Each number is 128 + 24 x the weight over the matrix's rms, rounded and kept within 0 to 255. Layers, rows and columns count from 0. Numbers have three digits each.

# layer 2 MLP up, 256x96, rms 0.125, rows 49-97, columns 0-95
116111135102153149151106148099087152128136161137177127153089135113116084112126119128129133118113109088103167068103126146146107125146109127108058127128094140094118151153180104117135131110116121131113129124100129109123128121062153105152179136100145094169119098127127113126170103143137123141
132125116085137120167142140096138125096151105098117083123187063112136112094092159145163119129124147141107082109106132126118088125119149129065148116101136131109107116089126135099158122115081144124101154094130165127116141102165124108127140122182125128148068111093101156098172134130142107162
111120144137155150093099148152123159173118132187131105150141155138144132108181113145124133104097144148150134134127112132129126146108146136132076142148109146150114109100101135106125157132173124130124112097110136116183156086127139122119169181094127163157129120101098117116134171141163158118
088149151133125134123123160134146131180080128142144125142146131130132155119138135132148110120092092124120151124155099139171091148140171081096149149114143128127143123098149111085126144100109090084130153191139167101136136129158112136111144115148170085134113142122121147125137099137111115139
100120189129146103136168100151125158099155172145134119100126140112135118175102143116146163072114128111113134087129158120144128155115099148182111132154112130102099175113136155181117103156103119114081142103149148086102130089100151125160103118134081131117145124152106155124126125100129093109
089144156105145131152089091117117079110140129111100117118185108189120135092136116114136099119172109143137112139091133133069116103125133142139122110124163161123165125164138104120123126157112124130089153075094123100115160115114147136182125099157119155118105140170144136128134167098144109135
104156110133127130145116165122106110084083117100099124145126111161109114106113135171160151109165145159118075081131082123126121165093173138169107147155124134137131115132113095140142128106142161124136144122153126130148134131130165104088155078137126150123154145153102157137121126184175087101
112152081167125083152113125087125153142112090135111115143087130123168139112154136129119089124120113128150132167134107127116131144173124152132131065141089136118121191118058106091183138135146104146111152133163110161136078116143105125165126142102125142139138134129141154153127155138149109117
113137151122110080114146122130147130169111165142164146167100127127112118122114158130160117121139115139113177101144124137146114155093087096122137114105090084152195126157115157120132109101105149109102153083132154147127128112194114117156099099135105155141130120122109133185173134121135117130
098151090120093133131097142177157167175150139126154148093082107128137112113116137080144121117138153128138158172168138142105131159121119104086077090150098114106096114137113104112120149121140146176125097136128134128119101101113114114146158134115102075101119100094110132104140103121144115117
145131131178118131117149106119139128138154109111145112155148130095152085092141129155089116118103091120135083113175115156119106134143163140146168116139136144149161092163128119140126181157087118165133166142149129107154147128143142088130123118137183129143126129113088134135122132119161134131
127129075097177142080132108127131105111129139129110113112082056150103147124120124133109116127154129121139106113142147138101128148090136123112148141128123153138076108103156124134109118123117104150127163125133170153143124111109133175113108165144122126116111122124109103113128092127156106150
118127122118161097150134111113113106104130177090130139147148165141132134154144119181079149097158156129128172138144086121093101164133133177135107112080123112151129133138103116133119110115144140117137096115099113109132126179137109155165136127109140165186123094098150120113132100091144108108
112138129143120131120114124155155116102089170109156122130133126115171127109147160135083122103115103162134124125077152149115129140125125077080149150157124107126117144166123068084143143148133110104082134177137159132140073144074164130150149106111128130125168095097140165111134169104133113102
125133079081160094121139097142128116156152115101156117091112127138125145134140150111151185133137132125138152167118095129133143136188094101131085143140143116118123113098163114151113118141125150159113094099145155121138197107106096159116107214151168141152111137162119094130103132124130144158
127077100086108098146131123123146132136158153145131119127132117141111115132081125179100116132100151118093100157156107139128112117142108139126114168125079129072118132187113177173172120142146104127119117148163097141142103149106080029117118136094109136144132159121130161157132144136142131146
114109118106106147117079135124093102153121123174117112117199130119155102134116119135134142132103136093120104170147161131111131168096122151161119145144109126091124126149138178157128140145121153122155096154119142112091110108141126100145148143127081128097095093140118113147193123143117109147
137155131115133148137143166123107090162148141111120153092100141154156106181080111137104137159125087104116116122136142109125082157142110078176127097152129100111139164139173118094115131124116146168128131127130156107161137094132130111106105161161138097120113096111127137150160103113137150120
124175138126122117136119131110173116138111142124111147137180133126163142184134173131145124083130143152142102132137128117120125163128103095071172154092124121159124125125144115137101121138099142101156167134123124112102153166200141126124113098148181136129130109137121110091129128101163133144
113146140143128120124172133166131147139162131166127151144127107134157146112104163093133142113148120155147144147134121134151111172079165142128085115136060146135098088115133125139159122119125122133118106124132174127127121147096107183126107144109121113117181165109128114171089120176131097158
044125101150100145120102140109138156153083132141079137133128144168139138107106129122095120108118124093106134132119148131095127153129123124091159100102141068106082097130108124105106128133146089136159094125151118144099136123094156112155140150141150104166092120114119108139144117104123135138
161127118147090111104110116125142140102125120121088147119119163119129108107148110143141156175116096095135133149159165157134134137149127140137178099133179136121107159180126152071104154158150102092135170108129101121123183126112148145111114154132139129120141132169159125124125112146192173156
138134104091105129122112123139132141112147139106133115098132121147143101086113148106104120157112118182154137139084126143127131128169100118141115109141076099156151138120109156128129136113113103161114142099119115143124124129113135118135160122098107167150168137077087111146151116158139138120
134134089131116154066105125100110143146142134132124119120093143167183189093108140127126145134087129150137140108119146143111132086122143106104099132138110133103126153144088115162107130122134110158135141150178102153136160180134151108123179124097159197155140089116118130126120116132151167127
148125104115102174116129115125122131098092124158140146149121131147125116118166137152125178133107106114098140116195076153144163109130103159102141119144123096097150134172118105134122113122083083099132128141149100159106109137093113176109117113092165119106128099125132127116110161125079109152
155124141114149126139163161130134089112125154164118132104148160055114109128137153127171128101108126125079118135126140068144144158130141127110117190129110081102115188117107120153102155096131110089107115136111105103132144136122142134107090119103116124139151097143106109153138153165123154113
150136150171129106162127217087112160116125114053052101156129115146112102127135174115137125071096146107100101136129094106123140113139122093161140113096133127114111150142140121119125146147088145122129136130100126120122125128125104103097127129089136085106085119119151120097134122145159143126
122153098138102103153117144115140168135144155129162115145116113142138106085096113164097069108154185160135103149096125196087110165123161125096122136143126160105114097161141133105147170120186109136109123143134135098100152142153119118151147099124136119140108163143118162161154129096133116111
094142120101162143155179109149094124124120135085134123186124138104169153109125122111157119114141116057122116187129157111158102142144138116122169126117113101088125120104111128104131140143125150131144149161130103118143105131135167158140125138156134143149059135109096144085145172133132130160
096159106123153087134164151108150102114122138138161127141115139054133109144134147145121143140148122077106093134099146164177136118137129151140138108159146135136124119189103123111157152137117083096165111088148132109154141143127161133126106113129088104128164164152122131121151181147109128119
180120168153127157103153148150098102122075116118141085120162098128148146121124129138133153125125130103139136135089151136146101117130125135181086138139094136166133140082117176130108161145147173136147113152082134115146132121123137112142118078127130123120127062139115130124133151078126148107
146163120145134121132152114143146158099097117091073128086101116157136149127133133132165086130124122159142105105091134169128134160122139156115117142130168159101127105086141113114158122138104133125128108136125158152196161157166164112098144115150149110141165114176146095122114119139092155111
129150124174082098139124145123119134154115137111148129139116119129135166157080152097141169075104154139143111152131146112131158132156137119112121139124127139106125111132151133145167146095118110118081106106106157113088142148123099144143077169134139104134139157128100127143083120171141131142
096112139164138084161125125093104135085103129087137133110153111097139126128134121149090057150130139115091123113123152125147146162139156106103138092133103204131158120115107138113114134109130125089119173141086086114144083124125164134163149117140117162087128121129116083122128125104122136073
128116135143105133151140113096129110147133105153088143108108127109109097131138081117144106116107129138116100130177168122115110089119158134130124127094176108143105076163105104124067121126148097167118133154114114117148113148145118184105166120055115121126128098146196146147098138131139155119
135112139154061130123137133104093109145143123127127136123097123155119086152137120093144132104090046080140116130166125140126167117105180123123142075139121120131086136085114132126118152092126120121085135123122138099120145131091133121100147152104115125133108147108117080100100145168156143109
136130099155133068122201145092150132136133127109152134152145126104164144118122138107120098115120193077120138146142135138114170134136106105121162152078106136143114156141114144134122139105120132174111148094101130110125159160123113112140096109079132141135176124136114163127137134106161116146
087129126110113131117087146127153097063137154088127092136143116152129114128118100108116107155097147109134103133113099142108106130093132136119104103178118162178146158149133084133161133129068130104128111070166114121160134140110099146136145146142130133139138094099126128146107109145137119146
146085129147167124156117124122094099110141097116096131139165136119111104140169112128139142105139122089118141115176166118099126133133115138150147137137124140144127135118132093134112155104118117164133181073088102138145134052174143133084095185124144129153134148139145128130133098166162127147
112094142160102133138138139156131123146110125165155097150131100149126107116103102154147100095079126170125122123141121099081109150125150122148181126091098132127086151109131104095137153123115124088108139176107161115108139133126088093160129121144136090139139178106091116122183130103107148116
138120127107111128126138128125089137125130106107117179121128097105106090126103064073135124174131123102085123072152135136108129121117155108130143113099134131136146138132139123120092128131071129090146128101109149159165147139135147134100167139105128135110129201161133120133126116126109134079
150115092110168128135149138115134114122127132166160098137106150094121132126111115191150106151100150103122124097119104162131143124161136144109103123126138148107165156115146131131120119117134098088106160173109092144094130114173130150090146120104106137146133125183161128140125111147137158078
112110143163150111164103096112134120101126134097123149125090156125166123121105126142114103162120106124122116110141147160110126130181119156100126127149170126130117145107087119171145124137157098142147136137138133096131102110158157126111116140124157087119154127134080177133176138101114136133
101101159128129088116121106140137115124129138157137126123089158122128130165147127107126138131120113128146168107145162094161172143128071097131137101117060102095112168186089097114132133113170096106104125152142120168154107115166151095123121136045113127148152142154130137155148116150079111112
165123126098129120117103137158083107134120176121128135131124134146138145141099108108133120166123141167118134101149104158108119130154143118134147169101143142121127156092131150135127133183157130103124139114154152155155118119129117136107179087142172154149128154152141116125136114144090091124
136122136118137077151135082118160139183113126174130082128117107117104124117138127147132130146115139124146105108112135163115141081088175142113094140136146118131127178158128100116170114138168113077100147086127150129125114147117169135104112149112175126141142102098129149137114153104100122097
115144166077095157148095081126105130121108133103135104136134123134130138098152108089150160155130147113119144102104141118076148129098128095127136052097120135090119089190169157128121102134149143169129141136107130167136137095120153130105153134184108154125117149097162164117138149091106123126
126098142120105129115153139136117146125104114117087069123126102100142108149110192129164059113119103111141109140115148155157104149106130136096163137105161147137116116117174158131128142172144143112154142120129142131086090176071143128151135123129125086118162111092113142104160114140137105107
169132123057155102124126157082130142104098084139123161148154114154105121144137135134089126166179173110081111123161134145127132117135122125123113121129134152089143144108112095129134105085145097149129124120153122092112178152149091121154135131097126098160128144117151167132126108097129126079
# layer 2 MLP down (transposed), 256x96, rms 0.125, rows 49-96, columns 0-95
113112135135146104130144096086088159136156148151086128148099104111104134070147175115086114129158094128095122145159113173136106128140137112144131120108144146144149131133152153071076131132127088118085153158133119125113146117101124119130116133099127153111128126120106136180089159115094151161
135138139117159120173132115143139146105099141054127134118119164147119161174144072147133097115161088139120087126126154146099112144148145146136143138106176154152123117149124115136152126130127137144095095145149128094091144130212140137103117111100110124098146113140132130144133185105166077147
128115111172124163170133102098136134078158082079134118074124101143144150129105145141102120138137107085108111116142152140126101112129122115133109122105136124148146159147083111137134084109086122102116134142126118112093117125168113104089106099102141137147156135139134106127111156118123123125
105113127113098085166109114148132133131133077132087103135121154128156125131137102108115113104150125107103111122120141125096117122141149130117090144131152104128120135105132104118104151084050146079158154127136075104099136095112142093151098102109116093124131096105102136143114106163107132116
113131145148139109111117130105129108153114059175113115134089127128150126118107106160132115115090111144137120152137148151132101126141098107128123115091120136115148097113152129144125246137119153124123149122180104085151117090155151143127158138145118136085123115083192122130142123168115133131
147142101095132124166145103148145110094085174119118113121164142122130146105125019115135144095110135117122129133141136156160098084135106133160104122097143160130111105114139096109109157147128122158129165126141126176142141131138125093122107114110127144142098174156104121101115121112107148131
136178091128117121108116102091121118100131160132089128100168109103181140119123154155108147130143128120122111114111131137130082115102132104135091107093133116127148162068126152114133181142179126127160166109093152101056134085119144173149124133146103122103127131105123090164130146155144126120
122131076137129174139132146105078135164142132096126150128125103124172138122155144133177128140095177168182103116120121141133117078136136148129123103130143104136132136149116147164091047134134118134132150118148111142126088126099165147119135119105164163138165129127109169120147127120110141095
142120112145132171106144105109131148128171111138109135083100080165112112123143137141087103144094124150120097121078092155092139132142097112142124141163144142137127153121129117109122203181109123093146103158146144092089116136136135121124097109114127139148118162127113123143082146129178118092
137120136132075134125116148156121153121126150114138127079130192134107108133160152137116096142132090146111178094134124099150110149149140140120113132161117124147130078184119153081086067162170119158123129130113157134122107146119129108130091106124152143174142127112117081140163109092140137113
172123087130109139140115147079155159125160141142146128142115144127155121113159109143108133161082111140125132167159140136128132127119094110175176148108152098136136089134143116074088096153088135134152144099127163122184175128089125131102145109133143143142128121127128110181123142136149101105
139146116157127129130102099127121126143102192087163153124155146124118083101116109147127130157120141139112082164112153134095119126134138123135089145089100157137097097083096105111130110103138102112138127119127144092093110129139133145139120167134133159138140111172091122081127165098117135124
108114194135101086122096127078135109165158173137145085136127113099104115096116117128138139091128110136177139141134124102127132126148090108101119113086121137116122121125160109094130146144093113106082097116160175077116132137129134153127165102106114142122121139115134126108090138129090164150
129147177134146135145130171108120143090089132135141096135132123153086095118101105134138184117122085164134124136137130146115124122106104138121154156127160087164138114140107113128154096089155138142102135153144120120124140150150182126111117101123099181104152070136145182105108162154123126099
112084116123165138168132135111102105129123170132170171161184092126139117119102144125172091134115109157142139111089120100102126136147131163177100131086167131090137163103120150140096096143129150145133158124128149110136144102120168113123121117147074135137118118087130091150179145100113143120
156140129133134121146121081128170137167091130106156159111105159091103147119118075112106097158104126089066099110092132092151090130201139177134116104108115122094139096116136117146115155122177124126123152157182139115151122145110135130138115111106110147147099105117109103135115133100111132139
119152147127090096115088142105149175117081144110142104126169141170096187154157090151093129129156148123136129179116123145109126148153166122100155138137129127122122144158089088145131081141108115132125105130147133123141128119122121142110107138119133096137106137132104130148102140131157134121
112131121101114138120109116093095148118098124181133100117130142140139171137129117169126106129102152118147135138148135128131158096160136166120124132057093147140085150166117117180142180128114159117114111138151097125144095124134113122157104158163116117172122133121130119104137110142077088144
131133142120123123139134120090102107122142126129134125115094151113177125122086120189126139126151127111157071157144142124160147125167114097154137121126123157115124133126121136139110064162165137186138119106134144130142133122134098165128090138147102119142146139154102125101126145158165135139
109166111126138105111158139084143156127139175145119137160133176136142135124119148158125144114149139096156116100130143150162143158133141110106106120137101137145054078107149104175127150152100163154134148152140143113080127092101162141134117078113104136137154126125133138137142116187126129133
142092159105148103122142143125119137099153130143120124186143093118131156120131118095140088131129102107089111139128149135172101148143121145114121135076099172126152112075136162112101122153147101148112124135100133138128127158182120177152128084100148139159137142119107177116103143136100132123
096135163091131093089108132134143131132160090162120126125086137092115125151124156141140099129149160150131104102111125137150136097116093125080119108194095125137184134120087144114156092125156116093133138159146109124168108144128150122103143180100081128137143152135097087141140112118139110088
143132169128127110134109124140125163115135114133088124136125123128117096129110082172138144080138129138183132119142125120123137108144151107143100126108135123112143105129132116105126040129124131124136070103153151121118099149148118140122106131145117106098120129128135115170161097092142122124
126158187130144128172138098143075143164126148131096113119118155076084104117138150175089117118136116075145123092088151160131156147123103097148117143088133172140083112144144143121127168105100119122130085131117142124113134131120142103130151131141111112146105103106089111126116133142113149122
145120146123098106127164089169087113140130097131135079102147166089081137115127160145125094149114164126111135110105143126094104171150137136152114093120168098110114094121150146077114139172178138080151129112143131100155153156120151138110140154097134111123113155137107117106130092122138152145
140148134157163130109129154132121142153144139156126114116134122177147115142147162124138099095124144107124162088158148150111151130131138159117139099232158158134150071133124167122122062137140121122147128169132130139122120152117132109118116134153169106093110181106136140151116143128140091155
107153169097130132118101157115099103135117142114128112154161141113117186147133112118145092139165128138136173136163145153192101138155097109156082127119106112106110089133158114125092088116147165143120091121147089153090161155146152131136124119174119163130098130156163121143117168099164130104
125063122084135135105145106134118115128164083111140138146114171094153110175148138160138163106130148169113117151120119104108127136116170089121136125125151094132143122124176119118169123141086169085168113117123090097130162133170132138083096120136130147121145123112093149122120150126155138099
134131159118102166125114124088124132128155110134129135123142155106095138116129150139075160146109129159133142173083141084133103141114094108176098100067157154126117116089124122179137118140148098135158140140126117107096100137094138142078118110119132164101103148133134150166154144081129159161
104130129127106136129091129119136123104126074129141116098141192103143186135135100130113111088158131159139118136172108152129102122105135097143120111066121096139126122084106117116127126099098093139135109107170127082141139126100177126120198127151146113102133135147134152152153140125137130145
137146157117148138144146120143176109117130172159145098111119148095130119102081117123101138118151113148161132129162114132135105153139120131103131144049140146113102183121150128172136135140114117111152119142139096143081143151143129079126120158120099121162143168149139132100141116142166126085
149137112168100123144119098115139105156145069123103099114099125167100111128116107160177154107136159177134130130151128096142082134101149152169085111102118157143096105171107144151145102142104108127151127149100150133148105132145109170085137135142147153129113153121178107095151139141163115152
113125119163165121129142125180113120121135120140129108116161119129125131104108111082141146107099133126118115107118118138098126132147077139119155105095157095081089081089136103130135124169132134158126116118112121146126138143140083116105123174149144134110199114120097153122119138115146157091
173104105177147118105131093071157089114092075095151133107122141116130150116123123136151114105097129130120179122109127121114104137088110102146116090090102100105127150102118168065153124103142112144121107129152130085112152108143162131163105111155151114126134153100106155141153113119167134148
124096135072138108121121107156098145166136164109134113188124111075095104134161160171158124111135175079114146131130116119103117104128176140115118135121136117146136123114125129112132149134162112140172167150104142146133112122116077113104132155095112125066143125148126121089108123110191105096
095122118132145179092145129121111092137163098115084143157141137091108113178136061134120128132123170111158142165109153116173122115167090142114140095110154108094105112091155137140097137115132167084141148133132114087113125139146160136156114118140145152154123118129084135122094135108107144149
153120107068172085127105088180126115173105201140125138148133168125108123131112114141130117142124125105149130160106120134141149108152161117120135139115141112134138114164169130117122081154127118141136106102134177106141141163133108159117127120136138107118159124160132169144202145132105153145
141130160110133138176169134138150140160125120131136143152103133145128147116130136173160126117176156114146151129105136098127146144097127109141131158132085147167129114101129140127126097132137107154125145141094120144075129158151130124144149172130122102080139143177078093111090143111141158136
130141164117096106110127111080135122174148143172132136132099135091095131125161135130138076150127150138125147168131113122155116111120142110139095097112119105091101153104134109128154124174159124117106131201156163137127101144113097123162161132141185113111098167147091137131107108156110097120
135171156168129105103146107149152143162141129165145128161125116118134169102142141117092140126162140161095109125099098134115129092144116161137144135136161164153146138112144157139142126140152111118132114172142178104142113169108135108100107109140147123134104098159188125130122145141179095124
142121124163127132123128100090157159130121193139146154118129088125117181101145222134103087131141131111097157114123145098094087145111142115165126123163153131163146124127146124164157152161124150115124158138085137145134132121166147136089124127120122083121119130125135096171129166129119129094
127116134161106145154144097095126113126143147158133145140132106131091146132140154162152142122135152129116145116132114146108058158128101129122109125077115083111113178102100117143124161143186085126114172116124130095156096133186099140112149144127088141135120117092130123122136097106105097139
104175142127138126142114134122124094152120113136106113174093131145127137130177105153139097095139096107134153130135139144130138165103144104122103141129104124142141145113120113131102162138094086150128125085147084117140101137121155090097151176133099131118155153146115112085152132120159114129
135191129147112120135129057146071102137150105133116114091100146096146132123141069112104130114114122144180126122135123130171129144101073112124133124105125137095123105150154170145107120086112112139139115160111102102113142160079115139097145133165135102124146108103103124145139147138086158101
109159115129119144118135160147145115095136160094144098158136119147161120106102114136104129124133111141142104154145132129136102140096089137149104113111108132140115135114143123134098109102145138157171095136107098117099121092122133147160111124099113124110110147194139133148128096090169149155
149153124135091142140128094116116106189072192095103087154131139121090098149151151129170142087110127111136140123118122118122133132123132125146158122141120173171129146123115091116078121120152174114124175106135146107135170124144107154128174134123150146129110131142098094133138129104125107139
129139155117121143110140150164179163103120099144117151091142128126098178100158186125091110112162093154111151118127166117138132165116168118130151125158129189175157117204127129115136129127113171145132120135156153102143136143133165111126117124175121083153125087093104120144125167118141116152
120107150130160126129079147105149131138129148121134087156132150120177168131104133141165096156118111120107158133155124154122084126130117107100102129142107143114140143149124121134091051168129144120152122144122178150156085121150114143114088106117126141165132089141133181149078102112150131113
# layer 2 MLP gate, 256x96, rms 0.137, rows 50-97, columns 0-95
099095149149122131115136117148134102100103156157125120143162114139123097143154085116108148121126156162136125083087141106129137132098152174165112120144093148187124106170095091116136172137111109148134141098103124140150146089150151103095096116160156172141144146105090130123140070121157105128
123140158101145139185112125161119141096139105145130106157079100116149126120147136144182082138109111104129126112115079144142090111102141165144113132114140143158111120095115144111131125105130109109111099125129127150156131115167136141120153135128129144111079171137136083123100136163159142155
086132080135121084124119137138155134174106166137113093144176154053130104130130128136101133105146129160139116122130112166127136163101147164124107145131116146115162107152146158114116120145129145106118126106128113145145087122135116140121095106151131092123128077118104150138083133153175113137
125136093095151124164097110140142121158151111136127126086137117113155138140137120102118163134140129152120167162118144118140116146161114113114141144170130096148110133162138134095146128141131178153134114122128166169109119099096141153094114133082108127104084119108115099173113156131131160147
161115131125125104123106137153105113099132110118121109094134139121140120129131159168140129127121150117133105092082119114163144121139135117175118142143147100123119142073155128123084146153141151123129152116141153185097091089153079154121130132122113137148101121129094147151145100138155125103
096143146127171145174111144148103170086118117112136123161118135121154106161144073118139094100151103114104126140147143132109131081122154103162118127142140121133097088105136075130143129166116141163104128146072145170148094131117128093124146109095139142105177127158144137125079098116136164100
153093146145103129135125154123153155079156125144112075136146075146156128165137116124111096132132148147146102163133138128106143123161140141149064147148072130111091129138088145107147136131172098147132140125147106136143080187068126152140099175137139127114176113139124083144140114159153078119
123144143143091148131086143123170139132127100144127127130150156108118121108088112113108089101115138119176179119140107130170155117145095151117092134143103144111095165130144114092136135128092129079187127116110145119074139157148136100113159107140116148136119089122134141095078148112149160113
190134115133135127108144143145140110130120092123104126134136112121135138164099099170129096136099129111115087104136092087134142098146152121136122149130128127126164125147067167086104137175115147153149165098086090114114174138118170109155098116132133137132107160127128122117128102121152159155
136129116119113144145116109170146162146186102131113129100127116106167144155124157110128155073164104181152161118102113105163109122162173117125134118152171128137143144125135141098168117143112155104106147161114156186064093123154198125147071141109154142123142135109075130081141099142140113123
185126108140110155148147101093145109140135118108141121166176124123099086111160121167132141094155123133183154124124139119113095140107154141117112170112095125128121125131093099087173174098111161165140104141152128140114111156136127124136084144126167159141137123131124138126134089148173136117
148124097134116145084103147142157119103129149123088115149110115104170118149135113106122170128113132154131122145163156143125119123113192139175188108157134140108145118117120123122113137140114116088149134146128131168144114154169157141166113150126114147123156108156148128134161128117148148130
128100128157107128126086176147118136130140143144163130111063143148133121119099139107093100158143095158112127111126112127131173130081107129138106120130140116148104138089106114116119174098131081130113173077104113147107122127112132084103108123146161109177172141085116123145134095175132148069
113132115122102103134139106124115121115121165117166141146152161131128087100132130122133121086105141140122128142126192106141142164161128077124092182137128139089117142104121140144116093147154107115166167105096144120098125145145170123139128133181136111091099130154161134166114105120139147134
150129098158103114142127121156125105148104115161105099106121069121132116108131091124113128131160118104101102203118115141151133151145164154132140123118143135130146141120121091118121148137129117166155137107065106117170154143115145118164125104126149086138169114159117124153143111073131126117
119112102091102134139106169119134157164094118122116150104137129085139141124109133129131086104095103110133107119137112117147108142120144139086093142105142149111128122121073150164093157136150111115108115158133150153135121170168151135137176099132136162137119099134122117130131096160159159143
135162111089159143132119087113120154151113099145112129143139164135126118100113122129167163128086120130087148131109123150141146123136105122107124115154159117127114136097110053134092110149083113120114147121128118134139122132168141107154191134132081117142103116140134107120113096145115117128
166147092112127123125141118119159097123114128142077150143137166111131152149094128115103098100079105151131117093115138093139125143110132110124167158120159106129116165141094102133149137125148127146165147118140123172116150134163117165115120116129141131153143145152113074131119088132135152120
143077147109126105103088114145158128133131142169111164102100149113137108143113118120121117143187114120174122135129096115146127132121128112101093145106123132109107123149160108112094162150115116154076088125082155142087080146088137121107139128138138129139159104125171124097093068164134148098
109128110111083113103123109153113170132138128107113125087081130089107130117146140126146166133138130135191137119134164114155095137127101157141110092142155119161124104130117091107120142087103117109136081118103116122113096136126133146123128181131156096098168100130133141115153101120142129097
076120112139075174123116149137143087052131120085136146128115115136142104114125128132110106119136197135154188145125094118058140112137148114138126126091132117116110130150101099082132129153130101113135158099127103104125119136168117129150128151168100162109168144134106136138133131173141132097
148124125154115139139129131135150111138156098169157133122106107136152124064158157146158068118135122112116122138081122072141118069126091173126117132144144158146134155100134121113145165146123124125104154121076123110083128146151135102178117138133149144098148149119066138121122119125167141133
125185159120158139134095083145112138141120144131134129092150120141159147167136144115148117120173092143114129089129168163100109152121123118124135146119087089135167108147101139092110145140141129147137102059083145146132105151111127104114109106112148116171145139100101085118168118163153151126
156170138106138120171107109125135133100105136109148109105141140123121147131149118137157158103182127083124137143127137128083126139137151165115078164127139186087125123134163111156102120140133170110155136125059159122149127182151131141142135133185114128127131103153103133134153122100132177116
091109117119136166147100146155076085096146159092083139126150097092067134097130145197131083081140132147116152090128101110136134112165113142136131154149118157135121151138131092116100152113118142125118133121130090174134110113145136126100157143113167121133145139156132171134136144112127120139
179118090098110163128142113116147102123150118126132142121105093116102136094141134103164092146146122101079105124102143150158190111097084143130108192094126146131096131099130141087139150098104099111145133168106153141144107152132133098141152114129147112089114158060108136124093098150122091147
141114094112121165145147125148163099147137097130143122078114167109152118140112146161155086124128128091120084102137077109184115111148126126107098090136123103155129106118143114113163143126067160046154128140116165105126129117137116114141136120157171126120147062097126091123163096109128141108
129117108143111118140162153129163155142171119145157153091079162105148093141196141109130124107111117134137139152155069141136162141133140126099158133122105129137152115114121183110122165132133132094089138093130112128122096175152138147094119114116114153131127104120152108133095140156137161141
101114100132079123119129176150152172151121134141152110113135152131159156127141114142104125153141174181158134134115082130139122146116128119143133135085116102130157148079128144135154110141115070150147132114118153151144137083164126150106139137152140105102124174108153136177143150079180101132
131131160125112159134094112125114166105128126108100124105131174134152135154137120115200128158125132118140088066102115184133139086124154122125104114135098133136144145157151118110132126134128139147149143128102147150107120138131139159087112114149107167124135141144143129114134137108104120081
172097130090121142171148096110090100131156109122135110139140149142159095136148102139142106160159153099079110142093147119114161125148120144121134094117120074143094099121107127104157142126112129118147090185084129107119101116136139194112122131154122148105139119092124105166137080084137121083
172150117134125128129101111133128128163141102132100136114123108133132120129082157108147136156114089117141118115126116157146114121132086146112108163126108142111109102137139114142147148087128147123111110102138165136110140099138104144104131161103098129110136148079094117128121102141157126099
138091126077070183175155117123089122124148135173150131075071112119109147093102129131103099163135157152098112117120132127133147133130112169130083139141123078136165118106111149112121123132097118121126166137137088143111140092122126115169139123168139125109136123136150108156145102131080105089
104114096079123159129105170136140170164125101125111126112094130132112147162116148117150158128122151103165152139143126109183123111172136118138129154158118128095142135109136136119157174120135116147069157100111171146173104126131154123128096128153153128151137145125123096132069105126093136152
149157107098137126074130117143131135102152129122108112092082113118183119149119146132110108149151150138143103107100146110170184110131085170125141149165123148101099139100107111162113107136118137125069149073122111111044151105123131113156110151119111148126164125119112128168118109118144113157
134119106110133142111138150173090147092109129145125131129127165085138112135107100107110151111164105147124165071108157163156141088115115161158114104093074134109123090096124107138166126088107127149082174136109118125137146118163116123129121121117168146125095119126116122126116130112141151100
102115138123148132167135084104162152131156133130149096135118150090181115132148125143110125114133170102116135135163136119125116141126128118130146165126134154115102158091096159106112146152080110188128134150094113146113121121123161077104119144164078121116145108128160145111140090149085125121
140128082160115116121107128119139086093128098116144126112096150152130124099127147140116109146111159149089162137155160150159184083129083117129144144095135092121141122132112132145113110118124147189127151098110085094084137141142174134125126100094118123116107116124133112131075116130185127113
140158159093125157106109119127142158114190132115139109121152156121098112112092132109106098108161146134157128103112129136061102127136121124090139153105168098119092134139143130101112151170085110138089141146116145110098140168117144128101147161192127150130102100129158146120143152107154138123
122118132115139185162092107133122133132121127118102115132118131163126110153120077143127075123081108115142156146143125170113136169133167138145120137087138114107102107112102128121174137132072080125107137168126131132126114114100188144117127121140153107134185117157104163152096107122169160077
088145158132148149107116135120150136160098139135148123092086125129109126160079084155101163132131149101112126151153124126135133160116139117110106131117096159132162112108134155140128124147124154143136083146121148172115147130133125137160147112143171116102141134095151097152111104102115107120
123061087134135146088082129148150108125118136170151154125122124115141138156120098140128144130156111133138106145094123158159101133162150136159145108124119125130096078136144144116191146152133105134124100146150136176131144144135148114106140133153113127105158121166123148118104103161110132137
143122078159116120149085134139090138082133119100120128131120087132115106161139111185125134139176145098104127156121123075090152120152146154123139103136090127101117108152127125145146114155096152169106161121139129153103124102089167131139139102146126171156146104177141153153140129130166116136
182098139130128112124118143119100175133115133159096106149142112086125103142098093132137104132136150138118154103129147114134115125150093154097132109162153161110120152135112111145114141188129140119124167111104176132149134155161142092140135085128144103123136150140139103141135121137137091122
158121154121118126129161140118142164125128067132150090098127156122129087138125139140148099095168158134115160134109121126117164107146139130120133149141075127150114143121117106127101136116122103156163086110138121120136106114137114152175076171111122149113152104147147129166121113146139096132
153126077102111108151118058094145108120111089128117118130119108157139130090114070146147128162149187078102137145146134128103148102126154149121071145114095123104118148141107132130139131170125088123120170133160143124112161114156153069134113085116153119082125107118140126117154148143136086146
095107108125095101088088134158188155120107110101130111146174133122145113138144134144134100112095154133150121160165107164167159145164164122087145147127140131083105100156148129107112162151133120103152108108159150151135120152089114112140130142144111152089136169127118139089142110070093107144
104088121127085137106115061151159153157152132149154161173072151122167157104190108109135163149178124153136142133089165097147153165117103126175137128116073126174121109130124167114125136120117159167151131139067147150139164148125187124126099124106140148097150122130097112116134135123176083112